From a checkpoint of a small transformer trained on Wikipedia.
Size: 6 heads of 64, MLP 1536 tanh GELU, vocabulary 16384, 30.3M parameters.
Training: a variant of SOAP for these matrices, 804M tokens, 3068 steps.
Each number is 128 + 24 x the weight over its row's rms, rounded and kept within 0 to 255. Layers, rows and columns count from 0. Numbers have three digits each. The size before them is the row's rms in percent of the matrix's.

# layer 7 MLP up, 1536x384, rms 0.115, rows 1352-1402, columns 256-383
098:138156111120103108121123096140122151116071144090130162137113152102139126149134119169127141146121150106136109131114107104092139079095119113109123125104111127158131111148076098140141130124122119105116106162119116153147144115140127102147132145150143106139140146135138134151102147109147126121151151132115147140139079126076078141109144135142132127145109136107160168129128131156114118115133
096:111094161107136132175138099160132094097088112151097091125110116113138145191138153103151154127102126121111128113120071114178138138093099123093128166087115133149114130134122155142162119166115139147139101108121167102101123114129134093112086142179127088124143151102102128141132106137124146187146110146151101138114070126141107153095107164119089157135146118131111145121081143125084095128128
108:151079157154153118155139101170143119148116090141130106138154128166111136142089120101177135112123137141150152149121138147133123114127170156129079133166032135138118130162142107118132098152106111127096125110159097098118124149118105130126123118143139090134154147091105139161132153123117147144129142116121146165140112140071111143094128121095135148113131140180127126145153146136108134119104
101:122141146099124131123102128143135142143137143136121140132137116170136126114101128127114136104139113109138141147134146145094069116112137125095130114142133118095106109126123122170107128138134128103099142149145134126123086104124141150127111154151144147143143158093159127087107082137123081123069108093138117123111069142140124140106175097125105128133103164078050125128114119123118127112162
097:113117141114084126134118149112124128129144138120154126106122135139108168113162098154145137134163158147133083068159106122082119125136152159115139088126145106122101122139099053175148135131100098131144119164119121094117123148122143147171130155118082160126140136151130123119139137144127103131129117111102144162117101116059131108086117135142102110134115125096165165139141131148141142132133
101:094123099139127157114126168194129125104103105066127117089100146125105149148145108109103158120133122108153164119125091104146148151112131143136099116099143140106169136153087131158156112134137137136155112160115097112128111097154084149098160145114124145118121119121128118112161132119155120145152107137116143149111155127129117133113124105148127131138128091160095104157178161073070117080114
098:159113158152146133160129124167141099112092143092133098086116129130142113149108076143131124120123131134168132113122122134098122153082124112155139160140193106137146166129130110122133144144128147165135177107149099136137112116148153131094101120144175090115152163172170143114148157121109153110170147135135148148182135126139141142078137144157179155140115097115155147129116144134187099136129
107:099107142099139122164149111122092160136143123060156137149136105163136120113167151101114190158167144117126095120136087170132166159129134151117148122106109107153139143154139162088106120090162105092117122162130148098127124142114150124100127132138113108125102129144136072119119121133127125121103111170148123157114109135120100107146105147125149113139106141157144103141124132151195096132130
094:118135152103132085145139164144139115167132143115145123149138153124108076100135113167106166134094153101143107159170168111077139152145123120119148123160149146132114132139152147134151129110089171136118139131176100124116145102138125134145121133142154121114138104167142092130123169159100120123147150143107109095150130146164104146142118129147112138146167086099111166121131112143140064128134
103:147124169104156112125110136144108147114110106160097133110113119112141133090096121107128102117112113102097159122153149121139118161124128156131176151123115111111127128108134127109156121057089101172129113131102132147113100122164119163110153155128139076098115124089143108108138105129122125119117138100133069104117140084099116125085106133114126126132111155132111122073091155079124144104103
097:086164110101162122139116106124127112186152151086115122155129131117120109110098146139116139093120083117121157176139139112134142130158124107144154095155150128164092127097128151106100162143202158137144151130125101118091139145154154125121164114099144130143087142072138127141150140126112158092121110135171135132163142139113095118111092120122139077169145109159128099071146078136123108118128
101:104129108104122122131151111085131145126159101130167113105111129125172132159127107107096128092147128115116116144105128166092155118085149137096138093136124111138123144131171113187140130137175166139101144147162124164106121125139125106153087193126096152105146143133135124106166114138129109164150119101107155100161128150138133134125155105129101080126150128117108113127108139109131131112134
107:135091179134121092124140161140154135149148136134094129098130157129119143138130138057187130114088110114123112127140167124135133091123118127135088112171128144169146122111133113137138163133146154145164135151130117114119141100129138175112068154095126149166148139152098128100138123132150173172111135167145157107134125152099077121158157095153089115160128064108119123130117149128147067163121
102:118109115110118095093142147153168169157126138112111138145141120171139081158106120129120114188155105103175110154120106102121115119076141128138093139140131133122117134187167092128153117105161092121143108124136083156108116118137115120161135119132098088130099116109140110134162128123166135100154132132171124111135083104120130131158155126056127147087099120116125138144136150122126110107105
109:105128081096130133115169105100112106108087163138135165092133142078109131123138132117134150121110165090136108151120174108104105126149179115145181130160126107125116124079170106140168141107145142110131154177165120122113109094093117135126133157069113139149129129111110141121109134124166136141083102116123129114111138152125161121169139108084128109115142139134092124122079098130167143136164
101:107116134141115144118145153106155103167107153101159141161153163158117138047131135132124151111110112122101128145096190114116108108094127142145109128147137132132099185138156109128117149089162135115146168103110141134121119105110103082083168120156083127172153155124133164142152103087179120099124132105157087166164145154146119117123118124109125117158131105133112122121151151143118128121146
099:164120092139100109128103111103174129125135118174075133108142131179112119134144138107171150097143124094119163139118101140133111105147101168130125109130092203160124069130139135110153133100185120133131152191137097111128118124140134126129187139135136133093123121159137130121173118098113124146116105161117092115107157162126142174135135133137107121165146124105121135121117171121160116143136
109:131143091107144071099126146133150147147118121140156150147098126141174067130116153097165158117137151137163135124125113149135130104142118155142144137128112111156165110112110150138177131134160136093113086169126114159141091130146131163169102094135125106101146158130145114106111130115177057129082107185145153140107111145147125123136166118142124149096123145083169113128144155119111086127087
100:149121119043137110124117128139151126125097136105133112160155169153125118135136144157118146110095165165111117190130112134168094167091134090065147095122138128107092114148103129154135150136154132142133076152128134137166136134100121138081114140121154107103159104129111132136164129128139130103127136127117116125165152138080124163114160147169152152105078106095106089131128079139121121131169
099:081075136151149172119129103112119073137107160091122148135109163125102140136154124136115131131137122133115107134127146113143110126131179119117112106125146161153114138148148107102144099089145123116115120156146124137111145150120113122127100088170151152134175174123134142110129140118121135131126122143138111143129130097125119149088110126134169137132126174165128143058133151109105080099147
112:152180132123099135126118171133115134108086123133156112133131157142113132112153147167116096088140141129147152159173119105115134155131143110147132121166116138131105115136148169089118135174161137122153121129146115113100122146102160107140161155163172161106177156118124163105119137129120110110138146149180152168160131142125113138122088140164133146109145155101096137134130158120118127106161
100:133079152117105134110134077131135146122125140171136115101168139115168111128099126113145128144139129106087105104066104154115131127124124097107147130167089108121164156110088101128140107088146123140126139112117148167115141130131128159159124115110157141108135129150155122094112171087099138119127121128156138120150111094135124143138153143094153143118101145134130149075157099158107112106091
100:134139109119117115097137158091114157122147106143141144116130123109092119152101118136123073055123105130125119103128108157162169122125163091134100105169152167112154149123110156119118129100156142098157103129154112123129146114082088131144117133131114054123118161099175125146087153140149098093161157133146115140144157124125140151152106155137101147113112136110117142104163135121109157175078
096:097127116088138135136140131112090099110104153128148129101125109125094110164125111146115107118105143085146135114117151144143109100113115162150100108100116152076143132164100101094166071104119168087127164107174076116140146097118102122133153109147145124162178148145104139134140096130172107078124153117108122134134125107115109138130115117171179154118119153150156152173189159126139101098180
100:142114152118095124128143129170124123131160153103100123128114132154134128124154068142092114131085068152129151145106110113158091149129111173063123108150154129104108103090100141091130112116123112137144083158107103086127083094149126165142144163076130132118141074153111102128092129124092147119118086139098102131112097088115074121132137176093168108132091139127076135126135124145164141123119
098:149165094120108119167126198135091144118143140123104117152108135132122144146146106132128163130121139141137090138115073143105135131144140152152106062122146123137154144137101137138201141153129151109124123122113100126135110137130089117157110108111172133183132100140093167124117119159090130130104112140192162143183165095102118094091089104116111130154105091146095125109111106125082106120114
130:127152139154127125139133135129079115123110156116142118108074110130124129140159163125165181149132155131136111163137128147127097155163104141135119143115139135139131145130061142088141138158099112192096098136142140109127175139119096124167145134119169123139118136146136154130143118153159128140130110143101155156117104173083110163131178136148139134108125124111100123096132115125080149092126
102:131110109168106118137127125094160136120130129074172128128084138117178138108149116142126135104117126130156098153128139124145143149121148112154168126151136105177108109123101094133151165163112134170136196113131153126132135145133122118164151147140159204150108084094138097147129080102085076118104125154126136147138156146137134126159125149107170143126110176102112080128127113118157136153095
099:105133131114091145131107140145109163156156099134117110120098091156168090153103117133159183091134129114126179139143104126129147096145102108114120097176126117155109086136139099126123139162110154160076113142157122102087102164078122113152107146132094123143149126133128122133103129116184094136112142132129142169156108111119157116117107116085146137111077133111134147112135136162133108109132
102:112075136132163087125091132145150115103069116084092142129103141104181113157115130081134150091081136139119139128148152088138120191091090137132088136129126139105161117132074110171168115092087072094147131133102143093123072127116157079118144152127083124142120085131177083142104139184161107139159136089137143068114120087141125105102105179142123157102124171138115093157093133113080108153110
099:105082162129127123130079125163085141119116113093120136104118128157120116140145131141128118114135124163116090100092111128141174098124169131149198152132127144147099128126125132108096099107109167131134151112122117124108126115126135161115099106097170152111119105140135101127157094127148100119117100119140120157125116095121128118081125089141137094130146115149094109117132122118153135100149
098:126127080118134133139127087164114103136123132119180129133099134140161130160143146121132156136072120107144162124122141166133101118118132134140130139155125140163101110112110169108176152133153085089078122113090144103128114128134154109165112142118133122132124084165133149141124120121128188128085105099181093146117129154138149116116155109089091109162110129134108104133125181125116130130105
098:160118153133109100155127087118104136101100174170112108099143131119155126156137136166097100130097092202102119132109132080140124123124113126125102159094155136169122142104111155126149144127116157103106156151123140157131120151117125163162128119155136112133149129108120153127096142129152151134113156107137111143130103073102134165100169143085128097094078116084101116114115103104124149092135
097:154148104106163120112144095125129134146151111141075106100145109091109116158150108112100133134102096116169113147096116123099125107133127177117081174119115121147104149121127125117121154133143185129114131136151099139150140114141087133134119148134151135120158143117139130105091108113115116100136114103090100144132106127142123127135129111090126093125119100107142140088130169140135169159105
094:112128129147111161170130140133102130152135174117119145133125108136108129139153155146150131140117142118107138141115163090097141117098125089117147109108120121087141115143087116134062181136096132095164137096146121111118098099109142148115158170148135128094101168194134101164147125134132108120149159160085152155114079140141155154086164138106139087172109153124133113135117101140120097120128
097:144071105144094150110117143137152107118171143108108113128133131118119158137096097100128184072138092166133151110121104129162162101123130180113114125095147125126137116161125135147154140110088127176161203115126126114148139096139113152105156098166126103152109128122114140165106159149122169174105164158123122175113185134115121088145131139085116128126180135129099089135104137092119097109116
096:171140166127103142162142138116121086096116141104140170117156118126121096150123110115167143114119133139125094096091117146107103141152093122124111120124122148107174172104137109141115141114144147138157143138084114150102085107112135120135133125134146142105160100131132107137139115119157137134099117144123107078185122112151105126140157166190085160093127125073093156118138158137095109110135
101:146128173126122169149145100181145128119120126131126172119147118127145131125101147124150141105117136110115099107140129152135129140147122125118133091131134098117105161144157117177147070121104118111131143119102112159133100144147130114099104116113146177147156128121131097158106156095121132133086152141085159131132132100138163133134179125109101144121107074125129145157131136109136103158117
099:137127157119123100100172124108138118105094138101146123164157123130118145135143117114153134161112119166125110114139098094066109118136102117134152171105127126161142142123139127118125116111143115127100168145178134155141106099090102106085107116127180065086139179133082116153117125129117124131166112155137198091177123133143098147165121110198122147096079112146088120112155095173139141112142
095:155108128114182159156138090146118129113123150126164140127175110111136149135097102103168135118155099097156145110115072084152095128132107105120145149095119170129149135145173069134118131143195148150135118137111135110116100134110109144153134119124139113107143145105124109099106140108171130114117099183139122070152144158136149104114085133140114167126152125148105117096085125105129143112124
101:140142086139114138134104128144115108130170081114118138125171141108151138114124147128161152113085145119147109168152117111140160109120134157123153090120111110121166104154096097105147140105165126115097124123140115167123140094103134134114103142104113080119126133112107127066122119147134167128121131121102133138194094161161120137138160120126102110100126103104167093130118131153135122139147
098:132076108158175123103132123118106123125103110084184120146162114123115091122156138130141119075119130155177112104109148121158176137129146128123156121124133126137132120149100123128144124176128117141115150119084102109110106077137175143092126138139116134118090113151140142142127146096105136115139122160150120159120148140083113155132104167134160177113104139155126155130123150096117152092143
095:119139167102146083106144142151133139124135137128122146114122126120147050106182149100120130104121112147165149121146136155159093155123134110144102117133146169151106135095131098111114148111125125134104153102112154120146150137133109143147147144107137116163130116121115115173125140092120108167105121113116143121130142093180152127137134134096096133135121126157136098171148132104124120135223
096:166131105110094142122185134115109121084142112112092125140125113132162128119130110123136121122121117126087089104131124110157153158122133164139154151132127134135112137125135128123140110119128150141142154124131126147121093148102161127136149119104122070144155162138161108068118166168114117135128127161114133122143086117169116096117129143103141133142135139146111153131082146180119100087125
098:100183150119108068094139128101089144160071152163091095133145127131156102092132120133107142137124160131124187144144134138095135095091130099128125091134123121115113106100127109133122109135203130179191095156138106127153110173152129105112163149094095118174159139122154130128137158143145150067087129121133119111133143141140103110162140125102109134118108108142081135159119097168105091115158
106:067093108103128101158098145154122135122167108114110135156137131131137116105137094117164133152144157129105105160070072125134111136107131124137146133108138129167092136152139118134127116101117158105113162127130127133104156121132138091140091121154093158154155135104130121142098128146103182115124134110118091150128115103146156108174103072115118097157185061143125110121133133158143106152162
093:123129103136131075083102159081127119125107122085144130169112129159157151113123093123091130104141128145085097106113102130120161111123082140139123101125132158097140160123118108146163102143124077124125111124133101124123139084091116126106130121106105208162148111145141104148089144093096119156092160133135132161106124120122094106140132155115142091149165114138126084127104152123137067094119
099:127116154156112100156120095125106106122188091097115148127142139169147103146120136125100053101135118145108109119073125168114119161108112134131122138110099113127101121132105152135135101128120120118126129090131083081128114119153137158137152138133158139127144134114132113131134149090141126102141130102136114121124073104131128135107109158142173146119110129108134120141110147126122106118160
100:102133112110138131136127132110165111154141065132186123143136133140122151120143139100080106150106096166112125117134191116150153124102078115104087131148087080151106096136121096120081153146107126119139122089114102113070151092137113126095131119165146109111116111149061116129123086134136150113132165154120132113112152133137143123078164095121110106131149111142118144130106125112129151141139
097:115167150100147090142134159097107181123164116147094147117131142091130043133115115152147123118133099101158143106138138112161153100145131192109165110119156081146127149114120122117125097115086130133148157143174138138109096116091115098088137107113096086156151172133095130104166157173156152129135118132147126124113131140149125154130134096085163133149140129106149116174148139148144135164079
103:162122120197141144168109125115117062085117139121124150130120081155156131140110094143116138122157102161142150106121143157148118133143116113089130122151080126115106175115167121156075130137095121115125154108124128102162092153159106122148142148130095110118085128092160122102132123183109144107104116126135134115109156113089127128127146101131150154151158141101096178110133142167102113076148